config.yaml
num_hidden_layers: 9
num_key_value_heads: 1
head_dim: 64
parallel_block: true
lr_mult_o: 0.852
decay_fraction: 0.267
decay_shape: "sqrt"
doc_mask: false
Each number is 128 + 24 x the weight over its row's rms, rounded and kept within 0 to 255. Layers, rows and columns count from 0. Numbers have three digits each. The size before them is the row's rms in percent of the matrix's.

# down: layer 2 MLP down (transposed), 640x160, rms 0.104, rows 354-396, columns 0-159
# up: layer 2 MLP up, 640x160, rms 0.216, rows 355-396, columns 0-159
down354 095:134103122109076095123181142112125140165134169141079140079115087155106118170143164134181129160103131116158163105146090121158114150142094093125152108145139153145094096153110123137162129119133109106109172086133111155124136131134146100121120122116115121085109156142130135173115168127102133115107090160137139137169116102123131136124104136141131106150158111094116151135127095079130124164145111114125122152146116099150150106172100125095131136145159138123130186091158119096119111132156104
up355 090:120118131125127092133104149135097140148115116138173152148160140108140157179121122102103117163133178108146128152135102127102127187076088176127113123148084161128105127085153137120107114174155144157145132170120123145107108128088123153167124090126125112143142171149115101099122136149129106104128085121103105118111117151121093146097139157153102131093163101141105167124138154094128138154122128105168139125161157140166107100128160102111159148151129132146130114167137079159103103144111135
down355 085:129156146134145125136175157139161131169094129105101160100117124125146122103100159115152143068124072103130157111122145132137127115145129083117192158126157096099086129137116117132110107140146101090130122103123114125153145149176155146119152105106180170120094135093090131151137118186131123130106075165134142129146121125129137167155154108096104089176103146131110123126149116149160114103165133103105137118104156134139122124130091110123108125103113131126104144145106178114121138159158128
up356 093:135143153134112082127098142142108117153153101126174140104144144079108113164124138067165114125133105129135138106102127135112100163066103158139098082121134086170126148131125087122131141150143121149122136138109146113186095131113132137163111141126153126115113174146127146119176173088114144115121117085104095150123136129144139132116172150161114125124127140126098125086110185135125135073169131128129125102117134100132094099095164127126114114098129158113138138132145147112085160097096129
down356 094:113117091174146119142186149130107165148133137137135140109105087108137113081157122134133144118114130153151128144159177142115130156160095088096112117132139109137110104109147112134142159133173125079147084094151144099150123145174118095109112109170163148098129060111136149115139122170191137157111128119159152131113127104108116126134106132140104073094141186126134104105160087126131178115152119101110120135137120153144146115109126098123140153120107111123136118126105106136142098146115153
up357 099:133126127141142140143130119157148129151156154135120135144125157131136161158095167106134097113163123123133111136177177129129174114124109141107168134142130113185123139133099147130126153099086143110090108121133100163154134114136122117126137083118110108137145121143144097148098138108143120173133119136131128146094175112149077078139100130148082131147155059144177136109083143127116161154101111094108147126137107084097119145128086126141126164115146103163117148169087116116077137110122101
down357 103:144100086166125146148160126147137109113074168119084134115096131106159134120140169145114090107123135153130136098124121105138134120150168181152128122111132146137138145156107147119158109096113119144080133123139093139170083164103125119152127139140129130136120141117100196123124094112157166100131102096179109161142145148126094108143153130148149119113122130112110122111100108090089111088159156141124146113127131171110112152116096143148129115126169105146108133151162141077109114114110190
up358 097:175080084136118156110152123128142111143100115142115133125072087124131091135116140160185122102136117108122111134122150181100158092103102113153157125104126125121141136145171131134127108156154089122116114107175155110139125141159141147117110117129173121159103122157108107138132135103127140114124114120192088135145116143128167076099098133178097106153106137150093166112135135111123151147178153135130135108112129087134141097112139168119088123130149167125128145095138117099142090112142163
down358 097:129121157127172109145134120132163099116126154137165147151122120136165138123115150144105095126146117115129144136098113128121114107113153141157121156128151141117093163079115143125096142117106151136172100095135096093175082127122130148110084109142136167152142118126081079113125162174122084121173166088088163112131095122120092129158142106133116125116112146152151094085127122133128136106101110120121102146137156178158139098142128114107110157166083116127203125143129127141139124101128159
up359 095:079099123161079133122148097104148074205136112159158083123149187125152105147131153137127125134155118151123106148104120130118140134133121115123126130112092121180135096151157120144099121151133130118188169130135111145129119155092133120139125097133091124108156131133076105110120093114135151107083160155129116156145134143129108124117163147139157127188145132114165145122146116115101139117102088122161109114135127088132110145128141168148135127084121096129114105095128111143126152183123151
down359 097:164080109128108115127113222125123145123125144131117142103100137174094136143121121104135155129141104089115128094154115137080093117149165133096143134143096107128113143112116107089156103083120153143081109122131075067123137103151141139134114132134150123109124119130138156129101152152146173146120120120123118112138153088160174133144172135148124111042137170127114133142128112123148146118143131131129151117100113123160147122152153115157152145163127128142147150141108067150118129141138131
up360 104:131155128091108105147098164118153110119102137152114167149130130153169147087164104098113103154133128126131138143114121089105091110106155143093117153126101148114145112143096134153134114102155096125168114126150128114139128100142117138145139086133149139129123137112130125130111148091114114157148140118118164118135120131140103137174169044092100131137143090145141116112133138105071137175173142165141117118115126146167115129087132100092075115100135176131165164081138123114134121117160168
down360 103:099126100123139100146137079170114156125152126108104110152129092127119126138157099101136138139151133110127106116149095114127143124104156172137160142116117150154168165111117163072088182101130147144112146148126095149139117137154133131112106102110126120124116104149100130120092094140108168140112094136148116138117086150162094168144135119083123134156157115132161124126105132155121127122114105157139141151158136156139067144159154134165141065136104050158115094137136115125139146129095155
up361 100:114132120119116114127128142077139126153106152194132137128106090105084159112121115108126136137115153156105111185105153138151139175152170111100152096115169101104098121132100127138098149147139108134130064127099169117157131144124137088112129126129098116135100095159113123120128068140160159137117158137142135133099160062172127122089103136143120137131115118167180127115118113139138143141097123134121115118146109148108115150102131082148155162119130147133133136112086143149176097147099125
down361 102:137107147134135177149127174082157107123111142121061151103138094102123138130128123106153144114131118153103117131152158132134116125110139126125121147156134120138128112100119138143129117076147176104130138132113123063125093102125138138153126119128115152142161115153172131160131109157125103144098122097118123114188122094137091159120121127135131099134165135127130103153140089129210146125116123145093114133062171118119153172116098176123147153148114128160116136163100108145135138103118076
up362 102:152136097091128139098126102151120112153144105141173141092134112139157108121129162111073132143124151153124075104144160070124100154119112170120126106142084104121092135106108146161114125151105129139137150120106098120135143138175126124122100108131126139133129121193123147127171163138141113123164099154124118079112168118103131111089118169152119155076149142127143173096096103120123123088160118142122140150154079086113137142145106137113148145102074138110140114165135158132136150134124150
down362 100:125087108165154124137112126127113122177089129130168170131154148103112105143072075105189097126158125111161174157115095145106133134140120133118150180146125152157170134136133175071132134142128097082153130105100149109149125137122133089088100133168141154092138132093147133125123145140125103110100117089123172076142134135103081132146142115107132117146136134095134105123137141107121146131119114103157137119133141098122122176126080141106123116140178123133126117163128123119142150146113139
up363 095:120123124159127122137131095107140124108127168165172128161153132132172137103112117134146109101118142131154108144127094121104162093137100116130100149143132128142117155064115113105142147128143161141100146126103113124103141146130127132120149098093114155158139133152187105125111120102127189132136106151136151105186125127179145154101136086103097086098100162194168099176163116107162108128102116121130117130139130157104133132129132084091125122105148079145167116118104145109126139111142162
down363 099:160160085138138172087117110114134095093147152123121110152169141114126088128137138134133141124133107120115136166112144161160122149131149172066123133103087136087104122147149118156119116123120166105177095159156119133139107134107117112152152134127103155127133057116119138115098123141153130156118091083109118147104107135118148130112121146171119177155159128136110096104111142123132121133136156128108101096091143102145063106118146132114136138171105116129132148204140126108123169125143110
up364 106:133166129051141119157144172110160125167151126153112114064147171119154093148141103139146114174146085137136142146114159137150124147152116105089130145128088136141145164143161098139102112101170120097160127138109107114109125117102132126119124150149107160140089113149169101113123109118128102127151179151115124138132126161126107128110119101150118083141144124109131125135155112181128143091133126125083121133127140101144111112116128123112178109159095095100171156136156107090158134135155100
down364 109:099108119109139175110168047141109122117146143103128129145145110115112142101157101148135140091123155126116125120144091124119128132148131176138111118110150133090165126098126116123132071152130142177101140153122143117126142132136131135103133125132134169126150154124080131117100102132131160111151132068092143093143120114120093093139142117121145140133126101180083116105126113102189139183137154140104143161108124127096102127126104155116134125160133195105148106174094132140142140170120137
up365 103:126101127128159146129095121121166154125132139111134111169129107111115112131114120108130121181098169096098157130126127165090146086117121143144135149116192109120150123179102174123154152092119131128114144160101138137146194115119149150166123142149107153134157116156158137099077116134115123164161114109111118143149106117116098085133080102110124123136170118095117119155086080110132150125128135114167136094113171134122126123111169101121136108125131126148160145119125162157063129104133106
down365 100:135162127112061128132116191104126128163130106087097133146132128104158108177126095115136160132151073112148140137144157094133137122114126107132169142118115172182128096135126140094127141107074122137170127136130133133141099137157144132099151109170135106125122118154142129145103126141144138114142113102103143138120110146129125139139142069123176145106149115155173088105165088145139116140121151109085139117118092100119115097151139146153130079108131146189094125154134103123086117119146118
up366 095:142076118129153149136145153132141147124138135140123198145104108135119164096130124082135160093096099165176123105100139150128117143101116130133149115133102132110133155184119146095119167090158145161123115164075114133147116133117124169140111122172106139141125121104138149103111114158109096133164090102146143108166149172131096096137120092138104160135129083157134151116100118116123106155161137094089112130114141117091111147141135164140135171127152089137146153099130122129082097136122097
down366 100:141097138143162167131150108165114135080113118092139139201105123131084154106142111139149117103126146158077114172152132083137113108146110095115151116149116106128154115118123141102149184115145078154106143122133094152143147132117120116139176107118098156134128114136128161165117145102145140109094127121125147102148125147145150117114115120131162100091096156131175097125125163093127107158128159151115160126104145125080105151121119122129101133131145158123087090132111100111132116163193107
up367 095:130120153122105096107144136112127118150174101124146144111172110111163130172128119091169126123126137126151161144158130098119111184143134108116107142126128084102113087172118126123120145098149174150091109142126143083116187113122121127101102155154157118131169122170119118091099136152146121154140125195158128138133114112137146136140110148092076108129062087162161140086117155138151135136118119120119141150117112106112125146088106146168152131142159123105125132114104110150172136118105138
down367 097:127132093127081139096096085169124128162151118138100145128115134142119136143131144099170131126131145100133100142110142130129146089080176182107137111090126147145127134111131132112123117181099125127125131102134113174123107135104122162140143152157145147106133186072118131134136111128130135106145120090145104135116142167144113117093166129120107140100145118135152110104157163124143130107171163122163093148136114133124126108086124138145104193122114177076120124139130143078100094153161086
up368 107:129121124162182128106176115063157153123117127115103144118143126135136101129130164175080046097077138158114135064142117102159150138168112155131150120109155154112125135140131131114112158117121126110168149135113110109144144101095122102150133096168137155139135131121108090157126144119148072139156182124161135132149129115103124133132115089120153105160132120117147133117138124140082162157147129157100147088133160090130124122099109139126119142117117126104095125134113133143123087135087133
down368 115:113091165097160173125139074111137140141138117112141117134116137131138077128123180140146115111114179126125150141136157115160153120145099109121132161207124119112107131137140134130168145092154103138118156141144171120122119171135094089128114107107106138127121119124125161101163072139149093095156134128146099137146147109088103110110150127136096131144170136120124128125131092120110169163103114095121152145097134111114150130147101118174119140168119137150100100161125115087128114175112082
up369 095:123127150094135130095143145143118130115158101117103102099112154119137139177161141128118123117130152132112111119099152111154172155136158108105142188090116123141158138115132104150064126171115086148134159108154136076115104155163148129105166156161115169115130105140108168124152105135121147087134155092142138153139161121117147098103106115143124145111077113149089084116164132113146162116152139170107094123129118114146122084112165100141132145151138129132086083139095143132127107159099136
down369 099:124143128158130129119143116145159099077118124108102156189076126090184160112116119113107125065159143135144130134173114152143099127129132141145108114112160135122123130174111132110147140094118145105146115127112157119147126145124103078102138096097129065144170129144125110143100108091100129135109127157120139152164131163135146132142196121141108106141154109134126147161138106111106062091095098123075156122149129136100108116126146137163129164129125163153135120155131127143150135154126132
up370 102:109168099120105113138123122145093155125119126117121140129185155115136152120146123119128121118118147155142118107103078105129106126134168127138053142122143072132134132128151142154114104139135099147153112132146130164093118133152120132074155123126119157092130139110127126126151088128137166116172126166099127151110094155181100107104103135119164181069124121104162158139130131105160146174122159165146178125086144120132175146131140095127143124162123120167126135156097135121143121113160103
down370 101:132105144117086146134104106160144131138188114126119115107128137089160137117174108165136147133110077108101093130123149087114117161123124150135133117107107116112108112104178090122143145144124146115118146133138139166137154143132120152144142163132120087173178149194140124126150130095136135121091120117121108143109121120103122159129127138081131116127142142107146112111122098171114149147167137168136110132116160091080139157107130081122098122114113118096116158102133100158090134210142110
up371 089:117110162151156114117135177089120132128107163123166085149121165162136126135135161136138160140127140102136142165079136127172108171191082147131143088119135117122152095140126154142116166130089122133105139138157158137133108215116110114130113164142113142109132121102117097089105103121108164118084118136108134141109115127113138126127162117143108140124161115118138135108146113097084114189128133143116120115127172147147109107165125109133100123161134105116110140087113071134144109112107149
down371 087:150153123123141106145115088114138082180137151125154167169137105158112130116127129093117119047150110110127101109128143140117147081127136104121114106137103120137142151180157128117129119123142134070121154130142134158151152095089149163123104133132087173134107093135143123112123145155138113161136091111146095123131119134122081131133150160143119086125107177144096145118147138114119143080132127161106130115114129116110128138138117166124110106122165143153170092171151154129157057124129153
up372 102:106089135149147159078180096125121100136147111151137106136106140151168075109079139135138117096090112151155127137100139113136154146158143103161148122132145089137113123143108121105085138107168101134131156130152134134105109102114142108103109180101127135183188114140146121088139106142178112156143134073108139081112137125088146108101148113104154101129139172115109149126166134121136147122132132151116136127106124128151163140116151161152092080133100149173132124109109127143127120116153152
down372 098:142158095173096115156147139126131124158117139140166124108107121138144082125106120131112123109115138112159161065100096189143077157166146115143114115152106099130171133104121150102137126083067123154104164098120124141185130168159098130102159123126175133096138124119139153150152109156159119131139098157116066114149137129118142139131132100152102144160146128146154112096124134148123086104121113144127098094115128138146136082143139118144130148108146165134109107131133119093095126152103107
up373 103:122121100137098132157145117107145153146106081147143112090151171134115129144137098174124132083110159116151121151150084093123119092106115135120113129169123160156116188128114136153110157169107143152158138149122129133097103139171110164115113092128157074140178139145096099148134109105085128076166111128125099138113109102163132108116125128130100147108148107073124152136113095138158125152138113109144104137126169176135116132124123131126114090146190104118135141115154135098134136117129165
down373 100:111112121137155146101114136142128081116143080147143101134152099147122105177108119098167145169132118078128114136118095116102098086138132141139108147132169149113114081105125070105100119125149147107123155124142156139156124114085140128132165127102138099149170158149153108125152132132142117125113144164133123126123124163152122102180088122108157098130131121132149126098107175088118110162109117172084186087150125148117155139134160130132128146118093134151137092106153139099087152163131136
up374 098:126093202078109142100135129094142116120146091151168107122139173124083095085140086131149120161129120158161139114133145113146116112080136102122078124132145138086149111115129126116125127116159150130134130108165164139131130113108163119159142076160114118143157180142114167128135091125114110131121120082129127142161143123086162137119073155160126085134151144117130133124125154113120124132148116066113154134124122083150164165118139138124140128146129107116149135161107115109131116151173144
down374 101:123157127172126170124143125123113107095180182112126143137138088141158152117144095136139142095135119106118122126113135127113108150147119112135142126149153131144087074144121104100138143114127167164112127143099154091126158096110145172156147127105116132127131085135112175086080125132120135081112178146150167113136072101147130139099123121145157144111133145143160129112156145093124103153104086125108081171116144126114120110159111126140147121147137176124122135114127108098075150157090165
up375 099:151123103134121146137134131145126119180105140117103140082118113150139092143122119097121151158140135164143150137162106102137183116108122142152148115123104139151111151089117127104122097081111108112119161134136158151101151087110091131113143125157106128083092113138115124119174107068135103128044061187153147128139128107152129132116159142135094102123120090129115146137110092147125119167141136090128094141150150134145185121126132151139142107147151107135153140123170095110140133139140119
down375 096:144120129153133121122177141149130104168127105125078101155143123092120156125124121148153162117146127069130129146154148125153090146167120090163107179132137141082111102105172153123109126184192124109124104114138153098150083149139146108113129170102122143123117132102151128169136091169149150128164106107107078120117136121126101146142096131127125107070145130135135103128130123110147128119117098137106122132117168113148094103127134100155114151075114140109122140168076129139137112161124135
up376 101:116123166168084155126133165133133121163140171157126130101094146116144128098117163137158126138155119155150108160095186125157151132075140097127112117089097105128112162123146107156145127141111105134076129138149105142154066150115143131114141055106128062175134154154165113144130118137126138151130139120112108128147155135119125119145145138117092150131143118115134144105107106174161119115130116127141163078104148131091139083111120144164115149135111153087124156109144127127127167106140113
down376 108:133117054127125110130151101137123128146110150136131119186127080090184101102128141108089136094127166105136134142104137115102091138141150134117131162129127117106120147140113151156135170110120113102130113138096158117133130102192129137152098176141092133140142143118133133134142106141092130081122141110122106152180124110156104106142129152120113124129119106171174144161096125136125122142106139146160164111118108103139194146125112115104100064119121106166108132147163101153133161104157126
up377 093:130118160136126122100093114105138115102114134105139132107143139084098151141143119095165124173133120140099102141099107090149136144136112097161154141132128101093166099152143093133110125105117118146127131159086131129143125185132154135096107135125151103146149079164116154137136124143129129151138121124132089139075150130112124130076075175094122125156109147164140127120141118132092117140122138125127108178105157173119102128149154167137135164144159135207132144187122129146113107117113083
down377 088:105125108147141154121118132152152114137156124155129108148092115147148077165119151135093160108128137139159169117175171149076107128137128132091124137156103181151157170123149139138132110146128136112107130127123111079077113095091129162113140131151125140128108159100106167133107136120122109127129117149101121133126099112139145135174152104143146149092138120089123126127144134133174117148128106126148126079123101098151132124093124063141146120102117093065109133104158113143151109159132197
up378 098:118138165093142168125148108151172103117134114125103111120091135121116109137127105099153145128103129124190135108134145122150147142125137136146129143165134108148132117143107137124103155111141107096112171118157150096109125129129030152154120140086136095077147137124114094138140116153105156161130156103115117132108156167163130132140121146154136159168118131133123145114147144147083141169126081099197156146099115139118143158141156168140115084120098095149111130121108117109121162143146089
down378 102:113132148147116081140160082096124123122171122139138108139123122097126148119102129130101155152148132147086157124122102141093123137145151129143113142116159138092119140114117154139107111147129166114126108138166154178141088137131165131107075109151166139161156096165155134084153132079139149130122135141194181073121096124151148132133101090115124144169117124131110107089065142110165108140149126125108101125144139153136130139130116107114076137112124175129130115134159150086112099108132137
up379 114:127186122137164120131172080147124158151143138115129118095103112137112117105136118169121170152124105107154135128136141115095133128086130139071159124100117135126155110149122114157128120107177135090139161125131157123159101107108134141139108130101090143103151074102078131123138139127108129149156095073155140137129113150125098124112131140162092131092153154150071126149113140130150163141142126083107163150123093114128137119123103188092110104137146122116132161143105176168099131139103130
down379 106:143127121103166100175139096124123153113136143144122106129089088095114140102112089130130163137121141123151143151197114121143125147146057127105148129099118123147122137081152126122131156113163137108159117152127150140137085132119159137115136115105107118109149099172113118123107144136112160146181066138114137170085103124156126132158152153092117144121137149152114108105133113134135154126145161082104133101151124121167186143094115174083125127112145099074134135111122123127117108129109164
up380 103:109099161108112114137128139109112116136157122111172112115102125112110117120102207130130127114104116124107140068127137155166142153133125146108153172085124140140094140134126147131114143122103125114118128124159143102109158126121143069091151134123152105161180121162121110155088106092104102101163127128170169123105111186140119158119115158123109172124137150177137087082144132139100137148118161112114118142140128145132113147110077139104174136110131140121131085149095145120096112110115092
down380 105:105147159128096120074117116115135102113135128078112122165100112139106129153113162147111101141126129094143127158148134148129155119122119092125107118130117154130121169140134113178144100149157125161117100207096157125108116144132101066169132132068151104114164132112153143141128126072111170143131124128112117155131119149095134076149150133095131152161142153134161143139134146133154157137154118152121129139112136114134150126115148120103145130130112105142125109060059124087132153130097134
up381 102:123143121129164149146153082146097104129158162157111126154155059125127149112167121116136164135085130131102126139195136120109100125145092114177134117105121123144142091131141102114142175132137079089146128120079146118136141104181119161116164136128165131157136051094114145095125145158087131119151102141155107108123133124144142112139147120145151165147103124186128142115091115131138133131102113108132109123122124121104087159148113149136113139121137159113156132164110116116112142148146092
down381 111:118144155105145121198169138124135129116169083129157155086115122146160100167074128161107106141151125121150086116109111122139146112093146118091134153128110160112156149085108109136118096182103140140125107139143145127155134117118105095097124086112108114130133126122137076159139098143134125121132130147104128135135117162130132117136136137137107167111140139109138145103177136143110106132115090133138159133145143153163139113097084149103132102140097115140085142069149217113136147132129126
up382 097:134118142148155124091116118113126086156150136103140128107113134167183145149121132184136126106132136106143141123085128086162167129119116118121123151114164110072107140171153134077133122142127103169167082159181126194124113155114130124132118125119099115103140100130161128128117078137088131143146162120141153100123134157147133121126119116099128055163110130148155115146185135108165121124150146114104133150125127121117157121133111107164128123154107111127112122116153131110103162079105158
down382 105:162145119103139144149142080112145167101146170111143134126118103116166131162134139130131100122105108149116105138075110118157120153085138183094137116119088151153092161134151132101175130165132127115146131119121138132155109107157165146116117131125135120117068115111120105134155136101152111170121135124082141130093126133108133149163099112118101117137123194108110165139140103119116116161122176149195093158120117130080135097107116133121096128110142134146103187127129121136118156110090119
up383 101:167148110157174158144083085152127131126124090162123104081157114102133119128166135110146148107142162091143139113179141123124124096089120146127112134113145165151134095158109132125128112099115153117087141135119113164167121147144179128141139139164125132097177115162113117156124149094150101130101182071175112099141091079143113121128152135137092131149106140141114128111098122105100126133169146100138099107136101130117157100119135163119107128126126157149139146129124169146163109091134113
down383 104:151094130147121098088148155123147139142092154122124169122192127117132136087098117148153176115109122117130134068109107134090148136144124114170114154142094133099149110141107120125096133144133092128157113084124140081124167104113117104139129124102204158112099080121134146107142132130180163146134115147140169104120184114120167141079130126131141103101128157126129147143140092125141186147138146145109120106140151101130128139155119117129127146097141084103111127126116088133151135137154139
up384 106:133147146088143150145131101143136140074128132133146082123153134127056124155104133129127122132137123130108136175127149078160124164143065127118113108161184078146139129117142042142152109153114123177097130146104160167141167104097153129126106131135148147120116133107150123129092126161149113136111114157144118104102133112106118159115163146116134176132127116095142182102191146142150124153096116135130148102107126111125149123148140108129120145112165110103113126117117119158135138138116115
down384 101:110103127140117130121081172077163132114122107159129142072145177145110090140152129130155115129144114096062093134172178133120124158152150133107147143120070159162131153147153133070100161121116142127103174131098102121117138118112120141129113101151090149113145161144146124105093101112140195128111123118155142146133107143121135126142155141111125174095121133135108129122174137158134130142113120170146107123128116110133088099133118121133138091095149107138117099144110115154122139102133173
up385 102:059138130106131122125171109136112107095104134132098159144110109161102101126110145138095144141105139146096120150119141141116152108165108190164165116086134122076106153124152102151128114070164087136082134111109118130154144136121105146089098101132108145144114117118107106102124164113138158136108143176098153100125122140093117129135130149102114140122142133122133170158116147160134129118162149158096140164164115114105133167127132170133127132095107148131140125115087149155088171124166159
down385 100:140140127131117153131157140113155089159099131141121124143123165124116112158107128143183131106160118102135104107102128100085096115159145057165082139130167150165110095152153115116133124210113147147138113104062125115144132098114112130150099163145146133139143127131131124142136153118097174112126108099164134120106109134136150129112158084122125125118120126165146161134143139125134138152120181127131124145136097126136121118126100162122077128065165148092140141133135129102091108116102093
up386 103:085121150110130142165123077150125067140139122143105153100127123146114092146141115132177124183095103137116146149087158143084121161135134125153144094115090103093115121175099132121113190138109140160147130118131106126134138120146142158160091110152147152102115114119128157166169147138193082169147133129154114106112131144129114106122130124143107121090137103149138121113126132165139159129145136158129166095129097129099064136125120125081139159108096111106110117102129114145127126159140131
down386 101:140140114124115102159107157148142108095113133121139115119099165152130098067115174118158114150141112140150122096103112166140099140125108126131094140091115100148129111105104133108163160181131135156125198105132141132105137118132083109178145134090108117115126180115092085137114136089169121098119171167138156119116119136138134157134122094126137130128144153104154130170132143150083106142136129109162173137133195119113136069125144122103116130151125122146126083134122120133133087122122139
up387 100:108124146120153125111127131087149167136164172118130130093128121125108095130156139121098102102109140143085100155127100080168137089130139099126154120067127130104125156156087134121118154118128129097156147140111171147115142133095121172116147099133140131087125128115088101182101141143098083148187142128136155093121152095190101132157140161127099149102153159117090164111164132107147135090131155143139128139099135107152082108133151102121120115120118160140148126098121112115147126130128109
down387 110:100156103155146117152175125099087152153152115123127137083144120122120101124095131132119113108188140128113124136110143118122126106098172119151176126121149123128101111122112144120124120074120122107117119168157141091099129100128144182132154118107101121078099115130162131111136128167126125125149170126110153133112119117141158114141108139090122160110136145146115142112155131168160136074100088149113106150108150180120072178116171113121128108131133107176123134138180123085133124143116178
up388 102:097130116098125168106139157165093109150140136157154106121142084159110115121108124138116129139078131090122102161096121104099114109112119154185128135148137122130136118166092127120188148154154109121163084143149168117099113155144101141093170097107148129119091163176148152130152109131120123146171150105111142128142141079110123165131124097130089139132190111143118122118104128120139102109147172148084124149164130126105180128126108135124140089129103120140127167116117121095119111149106113
down388 095:128138134144116128127147156079083128137150181168130109139118086117121148095105130121150157048095157108069117144148135120104077139134125140118110149150102152128125111111099157141114110127135154119129106160081148162149164120126097110123114171129144131092149101071135148116119179124145110152128130148151097091137140120128132157122114108123134191131095120117121141182113139147139103137130125156125102134145123126143131132156101164126102133149147115142107121167185127084126144089108117
up389 097:119125150128132150110116103100125108122130095124154183114086129172143126136138123151088086112115139141114130128130110120126133145180146087155100098116127127115120150090159127126153170128137056155153131131154108165142138107147129150145093073154155098142099096176144112134122114149133134103178154148127100129126096112123157090128131128165095119097150106107108122106159120108133102125134114128171158145109095095093109120102109145141135163173067095130138130142082141146116106116120105
down389 099:143096080113108125109147103135138087140094117135136149104095102145146142085159140152137103141150114129128099145147147113111111122127118169129187155138083098126102113134109194123146103137124135098058137141147143169137097125165102129132110171145128155075140142116094150133134138095147084106116141079141170129150120128136120137114144134135137131135138136153161125137136164166148124160116095144167119080110156127140162118151127144125133117097132121147093074137129145131129159121067105
up390 100:183116121121142116159125123060149111117149122077123181120109110135117101124137163135141095133166111140152130121165133122172135107175109179106125169126120110103150117091116134093128094159121123118115122109144154178150113116085185147117102117108136121113164101146121064147150152107134115111117101110146103153114095123147115120130128144137148121121094122113112102123118126150126116095174129114093121106102130104138141154109155083189135125138128112151135121136131134105177153168091116
down390 093:096161093123155141114138129121118155105080150169088119126104141149119125131135119093145157135136135067137117109139084139119091168100144131157173106121138118126153120148179155146110122107090114143155129126091112150104135118139074124162119161086100134142074110125130143126134054123159145124105126113131162088118115189123136133128148095134140092121173123122157159144145115157136150154147156126157128127128122107101143117121154132122089163094138166142097127120104091117115150127167135
up391 094:143113138148144144146122110121115133099157133123162140087137137135137108099112158074121132084146118113142095125129143139149141137112136140125134105103121055150123147162157130121112147148130115106137087111117095152158107118129181118097172136034140175152070065129155062103130130152146118166128126122130134128147128165154181115097099126114127163145096116130120141129151103121129111109117123110133090130153127104130125130141133123132125116128144148139085134097135096129153113120174155
down391 099:136126104132174106154168136111096155111076114087111125129104152122107128116108114148105108170090145108125121127046179117118154152149145132164128147131130154122144113108116107097107125119125136127111174110121173131125130124117127136141153144164125098093092125131099078139104110093157155121110139183103099147122113147157122144124141138178129160152123098108128073160194094130121111131145122109134121132099155143156142128116125159145126163110170136104140107118142093107120169149133108
up392 105:143130109118110112091141088149097161161122127150108133140118138129127212108112116188132110150141147131145186186114108144152101095139115109117165175091141100121137138124062146112159103132118128148123164143134168106171141171104142133142114123142146107101119136111129151168097148138131090124118102124125145134139136116113124075154111157157135127195136095119128104118094105106148134159169109119114134140114137140100151111102118135145115153114121123125144141126107094121089136103108090
down392 099:132089099144150119117124171138153142097086171141107181137102148151118127116147109084157148144104132082108134102101103130084115130107108143100160118138110111149105179113098148151135185094111133091123121136113102096104147120118122164142153185147157097144087161150132164122118138161138147143094116117142136116138170124118090126167152142131137147087102104091128142125105060128159138134114125114140106153151131152147127129113148153098155131117142141161144094125119089141139093123153133
up393 102:112128123139123128127119155139146134161123123147080157132152130138145086135107188140141132085094145142114115115130110086167106107073108125161104130159126102124134144149175105130122121142129101113093119164102100130127099119160115127143097080115132107145144141134088079134124105108114126121148186101096125148164169149176098156117138133087178113150112115146161101097136103131123126126126104135114122120169140127115157182107088133131125118137176144113133130125110179160076100133144121
down393 098:123090125143146085105129135100080120121137131119147141108117096124134149175148132110128120132148123111168137104123116116118116135154148113160117125138127145120127146096123155084140122132135105129122114108103139149088118130063119102133138129147106131105146169158082144154115131144115188180129157177125146181145151130138125145100121120081108151135140122118134140163104130136130133150141123180131075101177119140151161156141116120149116076043099123170148149144116145096113086117113150
up394 103:150119135128148160111153088124126120121155107125108133150119133119222116117100114165157146138135088156102075103096128137125112112089138139138104134117139180148182139084136095146104061115113095161128124148124109131170143141123106140135128104128118121106124118136134105128093125110143127137120092119105149102122100153171101117122162118172178136123109124160101129122135108109127139096152097142166132113134116181135125109129185140103116122107144125125119120188099169124140129135170125
down394 112:134130119183143140169096122136154113161114134119106060160139141142103143145136122120108155149153129122114108141163136046137154124109139107140128165115158167172111122134127160159140109096097133070134152082135153087181153113149118119097116121127097128077082159112145168123161141155103100155152134114106123120113125144128132120078125180127126089137123115143125099127114118093102131147119125116117139130126094158127080132118122115114146139127122120148111112131155174117164147161127130
up395 097:136133134120149154117142156151160136141114105151148115166118150139130101130117129094122148111155137133106119122136164108119113119152131135112071123111111109172060131128089112137116148129160161195142125148114167103149120139158145131138112124127140119142155150178158114155101124090143103103102106121162077141190122137113117103138112100143093121136129132105137137183128138071147117143143179147132114096107138128178134104098118131105101163150125129161096106133156076154105102142090130
down395 098:163094119146141119147141122152110060149134148117088116153128099143110144077145142144126150145151128122135120137071139127105113117068158185139150139175138150146155111122182082113119130126120102092146151107156138173110061095088142092115152112130099148096157115129113136158180134140114101132144117110134159107098112136153124117124147133127119117105132119106129131109163146181151109167108142107141103108142110125109092121132097116131142109166132128091142115132155138118159132145169139
up396 099:133125132112089088183140102158064119136154074128109125108083112123125075085068126170098103113121144149154083122124113137126147122089151087102161123133149104119115155129119130150140131172115130131111123150116125115105088132127131105093119131120134132084136165090143122132138153121145115071129155132113134113148122157138117175118101130148109120115145142133082155135196116129121107125131143132117111119126179153180149162113098127153143107140111094130143148096151130163126128121103130
down396 099:113133090148127138118138122108136127124081153192087134138166137117126149103185133092164155126161134126139151092143137121127127088174076126140132149132158143141144120127140101090105120083171119118103110088118140148114136162158123177143128113153198139127091104134121149164117148163109146174104106118159140096112126099121097098104138141106156107152127111165112111146086105119143159146122079140130130108153110092102143097140122141124093130142131161130093116155107108111119149124140114